python train.py --num_hidden_layers=23 --hidden_size=256 --num_attention_heads=8 --num_key_value_heads=4 --head_dim=32 --intermediate_size=704 --vocab_size=7443 --hidden_act="swiglu" --norm="rmsnorm" --norm_place="pre" --norm_eps=1e-06 --positions="rope" --rope_theta=10000.0 --rope_fraction=1.0 --qk_norm=true --attn_scale=0.177 --bias="none" --tie_word_embeddings=false --parallel_block=false --extras=["capped logits"] --init="uniform" --init_std_qkv=0.0375 --init_std_o=0.0 --init_std_up=0.0375 --init_std_down=0.0 --optimizer="adam_atan2" --learning_rate=0.00146 --lr_mult_qkv=0.4 --beta1=0.9 --beta2=0.95 --lr_head=0.00519 --max_grad_norm=0.5 --warmup_steps=502 --schedule="wsd" --decay_fraction=1.0 --decay_shape="linear" --final_lr_fraction=0.0 --batch_tokens=32768 --max_seq_len=1024 --doc_mask=true --train_tokens=325700000 --max_steps=9940 --dataset="wikipedia_en"
Each number is 128 + 32 x the weight over its row's rms, rounded and kept within 0 to 255. Layers, rows and columns count from 0. Numbers have three digits each. The size before them is the row's rms in percent of the matrix's.

# layer 13 attention output (transposed), 256x256, rms 0.0617, rows 76-93,107-125, columns 0-255
101:170123109138064102106150156157091092110119137064172164092120136103146106099208114149055166165090187101135130197122130089131139150109091125130091211068119187161073095180074167080150140112138121099135172136112163166111083154095096167131109145098122109154156150135134203134169132178118157068150158116122104084165127097173140079160145117085106166122161129133141114144135107138161095097095106157086128125180163105097129185152126174130172163132153121111124104124165077174155090094116124100176115153121090108088158157185088149118086142123117084141108189141123148071106165134093100180140188103178162118091135152204158139155139062141099126138133144091140097136134118146139168120114144140129179115130089092100132118177047129141139106095077149141131097115109150186156157103075080
099:153099135117125150146080149112105103106169125125114100136195079094140151148155108167092158145137164131113145088135124081085104107151171155085127157093118153130122105065136124119149089137125109196108137119173165097105112151161131102099128088081104134125147125155144178125148100198093080103159132100127101100144161146160096113125124119146057191132159178163098128143103151100113145052169141147111090116140215160118149091135113179066116123123151088061098129125127100130130168105036131111129159147121126173123133121140168131139153124081097122085119176100184074128156144149140113135079144088155134147141141160134165108188168138105135193086142111149167066137077099173135112139112127144091234112128096145107125123163023180162167142159172144078050072116133146084118079179132153
092:154130112101108114151109105159141142130140195169070112127151121150160134127133124183071202090090135102099113131132170095128167102116066161086090114091138186139146083111083157122180124151135043174090083143108088046116116181155088143129124079136125142087083127148146145071140117096183176151122207073120188082154127094156132109136143127122118135112113136071112136077071139162100155142027132087081168096143183135079156157101178108111157157160157054170110127166152109142119171113147124155151125091134122151115146063134178148146145111093113089110128136133099151099122121135111137148156176119165114086161088147104159132073122086126120148121093076103087092138133134140127092164144156104149136124138110172090164124173154121115197096060087187110074098159129132146097082126139158
091:055110172146153135135106186091063099157171082130161154153149127120163141097133155137157136167144138096112199103096117147143146164086162153163147125094145097146073127102109170143090096096122119141161165120125091137112131160189134120155148195059121137175153123119178188120152121189110084088116124171171079142144172158168160138118148149128138197125120182145104157189150107137115148108184150159167125129121191113105150130147130192109142135098112113086155116098153121117085101146112073106143179125150157137119148168103064179149178134166134135108096116101205121132112146153155109171162152138097136107095093109167116125199154107123086148060131062160193107080146088165145133115159155159109163183130117100163064170088041146188127132135166138133130102145169070108103109181123123
085:082145151167128106158133123135149098137150116063158153163163131130116124151124099081213065162134154149158125123140107174149126146110099126186111127160216088174061105135107162175036140147090146130138123121116102162061139099148145175107111084169104103128113220096080101123137144147124171136139098138096092146146127127103119154110136184140163131185099159116112181096181146124139128110103099168156140126175164089142133114144100163136091109101106114135181103100113166113163091180174155107164064157178131089129134117089103169135128105196158156172116180121130166135110118075175136057055130198126118074081121093146115138185067171112078153156135116154113136091096088102117151084098135132094075134172126045133103129098093145141136123140140074126126140126134083123108110098137092
098:126145131135108204143100146096099134113094149052143114095148121130182106127181159126154120116162128190096134096166139120112149104108150115122178143075118104138172132104086073090122149091166081140140136097115130187148158115160155122129118157073113128146119090147149153111153092160170110138167075127101112096093162167129158131133169100101144156147145172217132192131123159111094088095128104140108097150132144096120127104127116140143168144191150165077093042105109099082168148095065176109102180137091110133092173164108160089097133155118167107126137196099140121129188148114140093199098134131139229108135140092174202160153142141131117146071151157207172126144110105113097156113119151133109108131111178173173138085164076157105115131171161099101104130071084091167117157180157070
096:173108116070129130121146103092131188067099097157131123142103085134152133116134127163127170117156133157122091183176175087159143113110074130093099097134147159111132072125144117085161165146074112133055099125158150113151135243087138151132115112157131130089071136137109083145185166091115153119108115092108134091178076127169136061118122102150185111159140118117141086065117089080136117150172125116129083148100081138145130096112133060170129166199137121124130139132114137143140175118131092155152084144096070132106089092178172163130117131104115104135153083120145108140124105155146119082105128089212033114172142140114124102102103136094124208137135145132126144165111169131151098094137151093127107060177148142056108154093154040101176106050112136106116133121091155132157104076107138
102:073135133089219121145111141151114092105117117179070136105111123077125143133112115091124108136138115118148152137079103183127098087221129134141089038168101145139159144146147121098111125101133071151150111074116171166186153129138137139165168133132181145170124126087122080141081154160168142186046120144141151176128124149125128160109125138107160110141149159138172161135116075202188061203149122125155127077119071115140132067056103142157130133123098167134096140082132180123060138165221146134106160080096111099142062127134102130173126157165163125110207064089207139153159106123130121114128136128086081059144135084093107103088184122100101160138150151121111167107127172083123135099129111112143101130165145160120117144082157111129088145128152145127146137136111126087128117129144118
097:087190125177204155110157155154115107115092138105134142152139153123116096091105120119122130122101113097126133144065141124123142112116122138155156051175158112149149174194087180163107114100126135085156125131071098128093119090126093132130151140127096108140120114117147140115109124088156156161115109105082163108116132116104109120174144206083182091138097123109182209089089112218150139207097092129119148069138167079093143106124071181196146101119077147198139110138184160107099119138164133105106104115151122073118120161097091140176104116175146159142148081170081188127148123080089130081133118101129099138155183105147092188141116125147103084133074121122084112069201114105105109126169124127152067112100158132165158149140155095111181130120123130171189185117132088191082154092125141
085:100143140181173127184124117118141113103101097157092123180149159056112189155132100102114092176141110128159153097080080113133126099201148140116126094104176132112112119160170104110170153097080120148148107112116183151130178108150180160218091125181183096117141118175081056097055104180129142117088151128159128173136113128126151132121161135121080104143082136125121087133156091096121068173214148141170146125154093167083133082085134119114106131120141128160147110092090146086049160148156145213108138111112143123106099071143109111099117135180132124102171088115175096139129088167121175142113131158106112071145083128102159117114124154086116138158162143152165186149086120123164135085091036108082138123151103087141074130131103160152139125157131151065113132086090162080148168096141125
088:165071155104165137101095079076110144128094119106134136171071092184105116106113131138177139158138106140155126063098141136156148208060133128054127151142089132132105142076160098118149069127151149150104112157143158073150173144139140158058089106168159176090127143116151137103134171133098128120198142174150187162141104145076134082088099105199110160129140118102128088094147162096071151053098123132125119183118139153139130158093126097098101187157177108165142088127044072103174127054068108138114146061121158128127113119157155124098140123094131103134105147173137093125153118130183089161126130134116081156164097156114162094112144131135192205112134120159096189169132131121111077147129124152194133071141108103093084118112123123115104131133145089117100062066147116083114103131142127
088:151106134122160096127167128095134182159130072202156112097099092184094123133152112153102138088132103136125115071157129113154140138160109099145129128099162158128136149152146138104153170183122139094122126136107085132118161093112124110091120099129187122113123092119128144144152119130143180113112132115096131111126117133148108139137160121118126126157140109114075094110145126087138128226122194129127113111101130129226145154191084060165122136111162175159151155118142141126063067114113153126133094092132113136111093095139193106175107084079120215132125055161060100103113110111109180160113125164157098100157153192100093135126088130130106130138120080104145100124067156181130138103156100155123103187123112165082124114168255056133153094076136111126143192140175208109148200081145141
088:098144106181158151167117195115080143125183078174129110147183133128125132129199115133122111167093131095098129107061162153097180095167180104075104095083189129062158136095156115103097116157120094107139143063076115163117143045151072085091101147114149116143161134136162185148157107180106106092121159139131116172160145181167168158155109082076101144111140178150096153179152094148198072114149114084128081096116125141168109135155108070153135126105142165135126137121115084097083166134074120147125110118143136152124135161161162145135138169120110165136105088116158103119099113163121141194114135125146159112093160154090153133200149119131061091098091093124178088107133121147109167132129196151110179128119136084120050157145139214142159100137160167142129167070172120168108139141168114
095:134140103130128106137081106126166184180115168162112118068128109156132098140078130069151132107107165176103165144139118062159096143152126127119067037147106152138145154128146095088124133173132124115144147153132102128145168132120146172139117085208200166089125168111104106138138106113156093124152135150145151182130086099142175160122115142163181090087135080129114106083085104134113147127099133109129140162148102118103129099106158108129071157231149167084141168139107107131089159143170118158131144136106127120135093159158188133086081147175091065104116077147117156126153127157099143148158093120085177086135096118118110090118169239165138242151157144043106178106079164098086116134149125135145104140134162156086142145113153100127124152153109140112100130124147137213154132098204161
093:091162087163107174151105144150125091136147115094153160124172117106172174104148140118114102129085117100139151184112125139101145096149166163160108158099141115173097119105084170095118085051127128154131100117121120179132085130148121119133177177089061072159133110131138181078107177176150133087141127155142104092106197157194147135151162185049101184107088159139132145179157158193137103090098157138116132059129184092080162153109133132127171109113066130127108097079163142117131101132120078088145169176116128127116129136068096158117193181146131121136111161145193136129123138103146103150131159149102139094088109082177175121209128083116065099129092133156111098076197110086124154153116183096095151135160129132151156151154048130142129153133118134137134105112085085175093079176096106
090:154115162091156130101141176092099091137108219099196143159152116123154131084148127122120127113142135134105135095129124125184124095103132121190168092101145143161129200123139151155119124109140152132114173105117100120076157173162102146096125165121138137170149168122159165119166110127129152083163106129162101118136176056111073089161155197116199145113056143062096177101109105188152208153163090128180131165086182070081178157186094169174155141115100135114119090163180147086126111137156094092143150188159048134106135157101081143165172141156162157163185167123125160090116169056077084132149131112182126116100159142141118146174120165166139139133092137095142157063088135123119144078136144125151102169173147107126133164127140080092098125111111092109142158128087104119157125156164120
094:104140129121154089164109135135131059064139125181065114148167111055128182157155084163174103141145125068111158101123091136092109097123129103115089078161131144177123097106129143108140105082091154123103127140127167125193123148155155145140091144149092126141094134133089095110131141165100114089117118045153081093110097156140122133088168155122145107115104169123160132151140130112129126134124089170121132101121112141095136035082129132081133143070150058091134138062071149103114136167159185158139161110132124120159115083097103128120150143144097118184146138120228132126126131154196097067127116140089060134146107103161098130102152096128119140105125157137177126098084142063128081165103030113105095057136103132098092138128041102169176081177161120107104093105106133083151061170146146
096:102154170083166071087171111187062156122104137196119147174129105151151151142068177191128131110147122129144127144149151142133089175086112116095129087181092131127126111083188116132146116106119219160108094160195130064137160150112156120141136136147118142174126153090077100129166145094111122121123133129129141124105107094114146082111072123168159106125089122083162086090128123043083173066094125101172153108093143129150147127084109096102094173120100129140155148150142141179097162092176099188105141125144120076117131106125118152189135118119047098181118064092158150126128155139176129175148106109101137125124091152106055098152150134165189170130145131080071172145153167118141069076138070162141120135156113144153132156081161124123085170090110145144182143190134143085170117161143161
095:044141101143130134137151149090162116168088158142120149159119141167087216146130099081141131147097133156165136110122139087105122116125095193140182142139137104128116157187091150160059105085103105116156143092083165113112129115141137073167135141119190153103175115104196106114109132157142164140146138151095157131110083124101151128171152176132089107129084082091195153146178150181136109158082139128199180128111122118182123113070090190136117158134156101142139088146126133121095133154129107145091135080173168094113135098109120082168125113175128158131214132123031163078136082081089106120101169148133091125117161150205169153129178099159093132115136134117174124043151130103134120091046121068109081108129154102101125160203142135138135161154144156114083106125089114122097139082103147
093:130146149130107080125180105108117133137133116127165090110070074157122153095137125140066154171091130134123128138131098112172140139063130192081102186109073195130090165186103121095104159135135091107132133131153108118070104173163201207123107133103084116099157143095113179195167116151126155115135132131097088086166083119167105042167141154093113114114139116091118169097171087135166126138091119128071151104132165181071139155155123185146148174093138084134131121109155137143120069081163124148098182122147174140123130185173052132164108147099119088145111139123130141060153094157115076139177126134122117100054159125154116115124157096122148179118171132088083126163191142136133114115165098146120169104103100102143142144191076131110170155097055087140093119063129147152120175099144161
104:124152124114120159133114146075106120091163118059123069165111130091107148205140102141087130110120162127112132060157102094093090031193149166059084138139121178132120110089144104100106111143121137187159123138192178163122083154157091114149110107110090144141177136164128086107094124136140103135154137024142100124106162155158129123096089161167123183134132150174134113144140123144142120109160151137105072134144169177126135116155108134117115134156090104085093124118135127150090144095051120132172136168103086120133137108145182158103173098087094169124098124120210116140161161125166121120151129082157056126185145144118116108154139113085116161115123090204168058110083142146088094166186152139116172123177115143129132150134055132196108067125136152060120120111148162127070102158160169
099:197092136088077096144160080160170155082143122096109104116135131178137151139126120167098153125134098065148052075169105135121116093144092178130098150115146128137172081122077132088160126146157099127109115160141084093132110166194077146101136081118125113123168068170140149113103097121120183092120167082112130098098126078114157143140156074137115115095160078092096092120097121131137119134074154081083150157131234151075127148161126076103119140145106085164039157124187122133149132070150096219170121147071088156094148120194118147158140095134122111127114118169137120049079092103142147215128181149144131081156076175096152133073134085109143114135102093131091065135094142150134141163175136185116130113114124131145143139126101142149123106085095159096105087136149149128096117124117141
098:066123169146161135110149182075091143134170094203147156217120089144132157164132126148150117153123098163070177124143107107140127109117149198108159109131159117175095136125131125101096097118085143146149157102164105102150161114173137086161116142081114160133203157109174127147121147181112109126099151120143106160078129133138199106153135197145133156127103121111177150183157152141182162124136183166183182101156129151103128118160114189118094142160087132090144143135107128115105102151138055184120191102163140123116161119109094148106173141120140162127113094055206123151131096133117132180155119112126074135162087138168073138149148098125148144119165050125185075042177098121116112103149163135116163174151117148151052175095072100198077115105159120123148124139165126104118143162116151
098:084151151132145069130145076100167118155123160141139122160150093124102143113139129107128144121137156158178138124137107147155147161145119183151119078106139127105115143108131160191052142087122186134081073113112133140090111121108149165125152152167121094065124146135060081133137124124085156154157115165092109133135110106079129124081160149109147102183093152118122193124168091159122161134107096171154131197157091047153146096109097159149115143063148168187155100095109187143129087186188139111057127123168167075186069123134108114179072114219202151167155121085144142140148145131171138158059115148123121122082169119145099116149117132146119162111140186074087151122081103101185117074063106125123075121164138109145145101111159143069112119149128122128118113152149080111057139069147127
092:128166151137176142110106167040133168063071139096113080152139056122127160079152182127187175095159153175142185106123081106125124127133161129151178091145094107158180106100105099112174114139206070112102138187144100164138170123102143141173120199074182206166142135107178112177138107110201125180119137113118161112122162170094163111149121100158168098144099152185165154094112140164094113136173143114109096119122100096140129123145150120124076188149132157135132087126136156092192170103135153112111126091152107126134161076106176052126142161130128110148206132077126122104180162087108116101115124110118190128147131136130177163172150145089138114125173159189165134147138044116101153118119093104129138145127136170192100130156165113105139123089156099132102146106129109146125145179106108
097:180095140071108116130137079121121120056093121131103138116122130119165103119099127183139121155157098107130095119184121174156106113144113131122084143114154157113085056121165117120109149113120137131033188133157094118131120219081118172122110143141109103135099106153081101126178157105089141093121075068128111082135120075102149150118163112120209102137129068085112103112135112132149118125143140112094099176138134127102152136144143063112116146168112144107099151075110146089173161084116131164177107166075010162176142139140146169109149144110128108156099106158146120115108093134175116116113149110169062117178116132087150105093105110079137140170087154187115114129094182195143140128138177116142116063163117197105190129062060099074112081121164104080120152085152146114163137123101170
101:104106134114158126116115092118105059122117136149107147136122162051156094156221091122075160134119145124148204186109171148109115090175095081130085121123151113107095107148165125105115078114088100200118143089089158142154098142138118108178138151130146129160161151093117096102094180150179112195089154139179126095162115146139142180137167129064119121102156136171169138145082079133179046131163116136149117067124081074140147099061084172147131097135151147077090129075098110154112101161223111105154142068110145133158108099151108117108127131147145149074207118080181143126153142152101086202122134112125114096139143097129158170089177132134106107136154123136116176109105106058110148126123161128136105090159176101088088139138064106149103166138158149162141107179121119093102116139158083
100:129162164119176102120128130148169150093140157172149172127057107136117116094130169057083170105103128113165136131107165130155151114091101164152138069148172103107160146122101153146091137090094136077097157144075102111117113108172155131100144162106148071120138100109149123169124102113120144155136156151106136111109095099112107151143139125098201093123117111109178197116116093158137120166135087112181141086126135061135153107134052177198177112074133149195147106116174179137095101122134144122068135090120136073103074116094101114216065100152174114113164046137117166172164124096110109204135103151125095150159159163097115195114107116156134119140086164080073123084185106063123129111111083146132073105096154105129173173114166091083121173125127149172149162147171105119094146076140123
098:056132103199110132188158159098120075156086128110081111172121174067097176175182075113093124146092138080142153173113163072079148103181075128195143102124118153130093119181138119097132089092107099214151061101138176116117150118135143117221107127144162156074168141082131125099062156166124119135142132122119154084144064124140142133145175160147043086100095110149150098141135126080130092146126130185162120154121121135142123143067085119095128153188184126152148110141116120097169106156164098170110131089135179086150142071145128083125109127122118188109207131135124139115116126148069121153101160125083102093132135092162179185128138112140116126124140178134154122096076151128118160110099144076117102118185165127108105141135113158141144116122183146073093093130060129109126147132161146
100:116056139119175142069080064146128127067120114070121113120182146170154099145146108145208084209143083125116058062142118136109119137121156144128109157136119131140109136136107161113126142108138144110161152114149085131194134141117062188110130105137163148120159089105098090104129133118088169099171156067156130159147179107056135145129124112152088188143154112076135121123128165097144116117101134126148121080095176133139135115027154109110091121134139095173093162158108042097151113133135082101124120074111115176111135155117122137125156130104101111166048128162150116111094138083151090105112198111108180093176083125149161073117166090142099130135148092126149195125088159138125055100120088135131064111127131088149065110136100116139130051169156168107147115081098111138113128178085113
092:170109170140087138123114127155105120129152128188175155081135139186092075097102133128168121092151148152150090122133130149176145167086171081159163126067123086097122124073194091149116170137125125032114168108081100115139166175119159152047142154116110077116107142148144150152102130127157108149111132152132133169115124110083127133111130088150118114159085157135107102110083104122125116151154170108136080128147146137158130141183174080116143099150093153173090136137124186142140094079076222100109107120114098144113144168134200126160120203107139141103075095111076063121185100089168127121129102164189159152079085138055117111139093093104173098151104103084164084194104128184161147137139123183160160155119174121108179081131205128129151125147162090132122154104154181091149164112144130
097:099141156129105137132121164125118150135139127134128106200116132106125103151202147114060111143124079083116141101122155165109102121180150153098125123142152101066180104108135109067100124134125055119099164081064167140100105099152091106077163173092139103093177126107148114141105152154078164133121142080125131163106116175166117143082141164115145152156093176093109148174145169110212086117103110058145167121110118135148128081161115112166166150166139123172108080147130107142059180118096106210049116065149118101118135121144090135140127126151141195099091075129113110117121147134126090120140163168156128094109151126044154135099164060148131138141097127180163120071072118128159091149196141197143156134147129149076077119171141197170068140125123169106147117105175123149097121079153151
095:153100102141105116181066118139125060166161118098068131102112103172122130150135075095158107133155100081109192145171132073149169167121101118144145049134102140100119170114152133118133147155113096089157090164154105137167170162136089146160077129143166143084080114096091135146147077105155091123165159201150182120122092121168126183167143157149122069121164084151124092074111109113121137108129129155143143176094169092126099151083089133180120132145177143132094201122101090124163102103142149124199146114101185085161127156167120103127098138145121050075141132147100172094139128182047124181123150146067178090098135128162144122113121159177118157099139101041046175156108123085073111095097092097113083156119161104182140146069127148148158121133148110125088142129133141168142127130142108
098:085185125124167140129150118083172148153134126161156126157108020136133185140103204113091161106059089140164161085125128070127130077158132231083115139128165141143071124181121150108080088099149160141096126132133124136102126130184139130168146140134156147148157126100110119155128158137155166170142173128139100092161146146183139093171173203107167116114134091105141163106192175131141108157091141144084190098150116127098160101140088180140141156136118118118121110061143152150132105123152092175106195163148185102143125109067082122152166141143124172192183110133150122110127138127122126136146176168100126130104092149180118154170149070113145126126161127115140142077182100058089120133116128127102133129127054127109140126203086100131117176109084151154133124095144096141063122178115207
097:130118133103171110150114118142122094103156171154194148100136115177171144083106144129173141093182071201117119151127131138204144113079130172151140094112143137128150163091117150121125120170142187114107153156126102109089183115111117149084098169124143146127121166131140150133126092137127122131136135185132131136096173071097118098165153155104179129124077103112122206104140091185166173142211089129168086124151132087057183170166093200155127141071094125079127140131154196084181134141158122075144124172150080152103044163119145139129109139116160092155197130085170123063114124079098089154139110125173158121136084151057081151152117152159122171158097130078156165124141096122140188117111176153137124176167121115124110170077189124151138144105114103180154139134126096124148081165142088
103:136169124132132143147146106091154105108086150079123124149112061065112150122165087110092125143098112074107133106161160115088107063128117130087086127112121204131115102141147171071131123050070147146114141110129148128166086134198138143166079148156115127120130093128083127124136133150087170087150124064137119061143095172141124140116168154101087095087100104139162109132170107135119125156108123178163158128114120119137113077072113139072130185129171121134144136073094116110128066148155103147141164092161155066169138110127080040158138132105118203169124141135185141120129141176131120183148114118052060088155165100164151153116152120116107086087161173152125125052086155081089074157119116129075078033152125146157097121111088084103138080141131099095101150121141112138117137139181187
094:086113140152154125084148105178037163128115100166175170171155179137167139128143134199154124100090082121091116126144136133110133146067106071112098117180145109165096101109167140103157125130142176161186111115169107158161140125117117138139135082128088105109097119117077141088190180139109099104138104113122102120114105130137148115099078188126142164127120130136152056105118171060104158089111119129162108129157170160108130152100161093034107113128098109122203163171140088124115119116133097182125154153113143146095128146121126201112198126084098128138054118170151124134082128203176152200174119127087177122144113123080142069100139151190150097116129128130080134147168141181120132113150170163095149172130114151151080171091093062103113101109124115162170169169149170172139110192143097
# layer 13 attention value, 128x256, rms 0.0402, rows 44-61, columns 0-255
096:133141114160189097105114172157146189110171148107156157147125088102171169152108126123209090089119152164104067074148144177107126163111108142137107111162159129119089089114080125157137117175155063134151131111169123085149162086147097136129139084104080141126107095157124074153129131083143086169095071183145122118076134146115171170088076089193136152111156136106115120187152177077150146161168115099165149099154102117105058133148159133114154098201124159101082112096139169088127188125168162146065164134115096099101116140100154144097110097154130120047087102140066127142136146111183076124098174132148087120166130177091099103126134082179114081162165184174147099157097187134150125129131155100134129120132135174129099115058165158084117086160166120099109170146129122126083112193160140
099:121107082134170096150172137138133158147075144140143089097155166176151142086130162146083108143101115089162091133120135129085085175133120142185152105153156092133107087169105106123072059127167085145122143163097131112135106081150129071129190151080196142107079101161171175119150165088125153093115076132150185184123078102159121089133116114120179100109171079145152120126090170094160113165115159127164184102064118101091090147146144137108085147084154150118083123123182107137089123117108150101108134145177189129099173187103173155075156159176166103135068168106081135182161095174121107185141102180138146155093156123083153168092089109118172105161119113127094151095157125109126135155158174139181077141167148096145115115166172114123150150111109158103132086154069173196132125096196110
097:093138109175108114139134159162092162139080109066126111089067182115108152100181123077134117172140111146123187161099127135099117158147124183156205129131088143112136185176178089126083155143128160150118167164173170124126135120175138145170164135077079099079074116086133102124161087084089111158168092147108116109173115183156183094132108184147080156108084133124177095118147171136088100157180080168165084125117108094165098102160100122114090170115115166072114096124121110143111077139070160110071122102132126087185096118092157129165129151115097144085076095130143161185140171127106143109152098121175133127125171072120151144175091136112128138113148179207117133084189095143109142115072123147161093148164116151097122149142149102088094127188154113179091124084082108061105127145166148
097:193123074064113143178078087130171128108102118150124103160132168111138128140129085143071098162079155087070099100118129150076086130221153111117147159107127162114175150153164086129129063075154134145094115124157152123133094097074108066116147118169147146131122100146116145153063142100173168075103068060110153145098146107128140174169073083115050131102167097106158114155073175127130080112097102140127134148097110083137090091163180102126121112077152148074103095131100133190098156108179099071111089118068142119104122138152146137084151157110077100133161147109103117090171111098129106130093133145145129085095164149073175107146132130139185082175108162082076140158076143106096108168122143124100141098143095146108154110161167162163155149147102138079082101159107159176166117129180120
094:160059135171145133154107157094167147144190156167113108125089181074142071133080210156117115071120097151105157155154186153140112170109102115153089168092080122116160097161174096124202100096110101101159121179141145164178133137120138132153114149118112176166172102142169093091159178169116111120073149190171082101127151131053143097139150156170146161116141113159151137124092181086108110120123128093162123074124135143093069112070112161157140095193108143148085167137098053120107193101138125154101167086055169135153091119082129129133143082077151118087166102138145099073083148152110136124112126068115133173099116153141199131126131129096124090120088101117186112133105177102099127088170158145140134168128097173126128171159122112117093095122139148134129103116202151169161118103101166
097:140169095123121083174121098190166096090142073163124107142159115200151179128096173112108105111085164094125159135189117118148121072130101129176080136164170132120084153131136170136114102124160187141188094186123133096102115120137049185091097133117116138097137114159071134076085121105041122065136139106131123101162100091118108134157155082122116142109170154055098144179099166152172132155159114077098137148115103135103092163089137161079124135078117087132123103089138108163122098121175099180116088106159070089153059180162153168177141137138103177095091095173141100089069080138096143145174128119102121135117128148114108178087118158150126151124130125142133161093101170163149078145136111130184121144103094066096101119089093061124149148106088182125182138134169164130148122114081088
098:106148149182169098106108096197077080162161186094070191157168134105104132154189088150109066118108113111089140154086140152081092158116176152103172111185133119187130130141133174132098109156106144142168140137093189068165124109133157183107179093112142094155098111098153149186064080141104071164124153168152106132124186139132139085163101182191099123112132139137092134103100152139108129129138166150122086175142149079142143109085115125125134083135120105132120152142101089130125104151157159084116098112127196176195149204115106072102090121132132176130083099095166168136106139085105172143179128141152210124184179183132108099118132184133120097090165109157128111150122082170088150131111109137169148133085141144142090127148079200157097152105144119156139086129163121139097098175122132
102:153063139077061186105082125168098159105136110182151120116094090114073152115162148164184070155117134105079158152110099145216104122116088150131180084142094107099173105117121143152123115141081131186169180162107147144152147135076129105101114166126123162099102120152069171113118087145137135063191180109120095150121098146129115102127115145209098076136060090159094101172171159104069146089078127122159116134177155106129120093174116067109107140118169113178141127160160073166162165110080106120174128158196147191140118128136168157079171139106115081183139144157118118075128157131089155117096133157098153133095063169145164160172076158100147163147093143147146129134110136113133171162161120165120104130096127087171101136127103154107180072144120140112151144106181112149142094163107139
100:179125161085082157155166104104102128154128124202137121116166154174184152178146159139098138113102164133102132133148103104167092110114103095168124122130082107098152127101143144085153080148087136112063165134148149055156069170101194151190111182120134110092096108095084075100126137182174111170138143088151093153176165156158157099092162107169086149098064115124087066148173118091182094155154089106148083161154125160164138119091115111106194195221154092144125163142060112148133118109190130095162196105101089189153125135096111114089110169106135123121120146122155126147115116135150150088079139089150080083105130136119153082145121079119141156164197146119176123126099177116130159096110156133144175091163132162147132110111166148111147090130106180119109169161154154086090099140132107
099:178075137135140157143078136114114130137176089143099102088107152084095179069104203103170076150119152102127123081133104165088125160116077144145191131115094107178160115147096134194099188167130175118121104169122146179174075091068077111095122111091175116165105108087128087126195107106097134108172124160110105165153122134174148150130132133170138109176072162108146185124159075133123172072151129131147145095134101094116094081195081080137150136113128108093145155153119185165135139164072115108143140152125146200078093163121170162147145152137150117168171125190176119119150087077129100118136138148160167190094128144143140165079173123174147104159096097162072168135151105110099093146124148182133116100070104187084159123129135071141117164124121115156129144123168158161159117190119129
096:098141091142152123143129121167150081106160130141124099135114111083141148114191168110091102093152113151091177149113162142109125077169158096085118158165141086072183186181169149155099116162120143124167147070154094177102143082090168114114147102092091091182145163166099084164123145088082110179113169138088091104111117151129116182120170165110179139157154156147154100112138169197092098127163158122138159138113171102102147092194078140163111149070099159107139160101108148114142092133131149123117035137177118073152115132121089097143133153182112176094108145113117137091076149144122169124173091188138136117073157080082113151136128182085068101126140119147088065137084129077130182118150168074145099170107104135172172128117109188131097167100104153202164159150141156110147108082153097
094:104140097143150082116083094131117070119149133078073145133188136078168087121138105115153136171090146078097176141060149144088184120156098151126140163177157092111136125111125171134118165132121097102131129119101119132127100130092114115164162115171157154090135196090100106166155126133128163172176125135216082126146165106125098145124176135073130165093124095106141129131093159125187178076125083156147136154135104133102135126062156160183134195169059160156189069136101128116116186183145068152107123110075170077181112060139119139086079161143198092175160148109161119154099148131088104108147151087107160130145091125156096162090086113121116169147150167080105126110130136127100103076141155073135158079148129112155135156090092132084120120141100094183099102177114079081092099148150167
095:134157071091179080108128151117159119142126085102111106082135087110102097128146157131116204108081132106121110136138160082169093107136088095152138131158106125133074127096139124167165114140143154115129170178161086098154084133092128145118162111122145108104163192135151132164067082095127168176102091143157154101132171103136173131159124169121114098145155080114167108083156172150089118122178148164170110140156104064148119110182151150147114103166162110159079132127142126153179115101121152085141153181078106095155160091097194143118109066159122099124154183138143169155157119085149121157077109118117115154071125144139113128141134146080206189182129112068118118139169194173105175102059159088094102118101101163142178131090082086170169164103058100095126164203093157163189145166113144
100:097150133154127119078161128118129118088160104148160113098186174113138168134141143187176109113121101174134095095112114185159091099076109125105142164133138171119151166144107163179173129075104171086165148130132145161088101074147162141122156114096085154148109092113098173076118161166121167117111112097106125136157101182079076099112156068130088142080098094177157126163170155155106146081154151104153109112164156150117154113150108096173097098064123141114128141151178145121146138160110104116098127071194129181136091097083142118153175146097145199203108081117173144133105140080150166127112134098179081178118140108125161129167151089124036053149132150178167081188160118183092161064167118116143099134137178122089069099151096113112159127095154166161164132086118143077128134162096148
098:107136121117103144111174150188145201120154090132177145086072087157123078169153107147089160114132138115096118180140113144078108111071115096147160116110085185104097124170095081120130097168095119068101183194133142137149140130163092102124116107147138149109115133137171114140073111149135135089101102080136158106118087140094165122096114075209091129142139084144127141107113115072082151165084108096095084163149086092100072107154123092099149102127140091121131135161113152114103143080168120099081107064108168097069161133141160083137069116116087053064093174133072120121152086154122091083118080105083114114168135129166158132127130099189166105168164160144160148127082167173096177158121126104126115160131104085112090147085183128101135156106109172082191149184155190105139106089102091
098:179145083106137074125127130083091134086108114212143104123142156153117143171090060152153141136058104126134106169150143135098177149153177111137145143135109091089142069161157085128145150106139064095130098099089160119089105155118187098168120097160090095166175066131156143122102148145121081075145097169115094092152070137151146152078102094098101128150085124180171098161124150084140084116076068117111094076169085107143137105054097126102086174105167084179108105071135112178161133167160119120126198124084149167104088120082067135157098107066070147169101121158173116167161188111148139096097144122102096146097116180104139148105090137125094091143170116137124056131133138147117106128134113157128121144111135171175173120168117169140137143136158122129117069130189143068132129118131084
103:163107149164114163150097069136119113165125102133099156181093127150141103090077180098111132174157173085134162171115097155154091105198110136159209116112170088084098116119076119195138084156079095176140141127185158096175099148062121132141141108131128131119103076153147157140093127118114135086113110174127117177141108084114193098115083147142134153171094122098084177067180173081121120109076166092103133142113130103092115143178139164177141071165166124158118154149183166116104168101104099155087084130123166153155144110140169163157136100138151145103146082120081095141117132107094119083107106090135171162169168188064175147163118145105104160166086113108100115160079087119131147123129114167182173148161152112094140094145103095166103178117098159125202141093177154136161170128186160
098:176188132095096191096119151057163106095134126067135089110100155111130101145130136093151091100160077086093150128114076151160111132107166161108166123084141155171153173166145144123148096078126060153097144139091103142093158098163156110098112105161125180121121127115111145216138079120165151078125132144119157116144187181096068147186110155131082065124101149109113132104159095126130108156127083200095167189116130101142160126170134117173151111101141145146090115122164174083096110188140146088168077136117072182125130112161174124134084094110159176151134135070110114081130142134134133146100147123155099193083109163109116094121103117088159076178144124100101138170084135137125135139124116108126099144088156163056107113162176181111081188091111103187088076108113161112125154090157195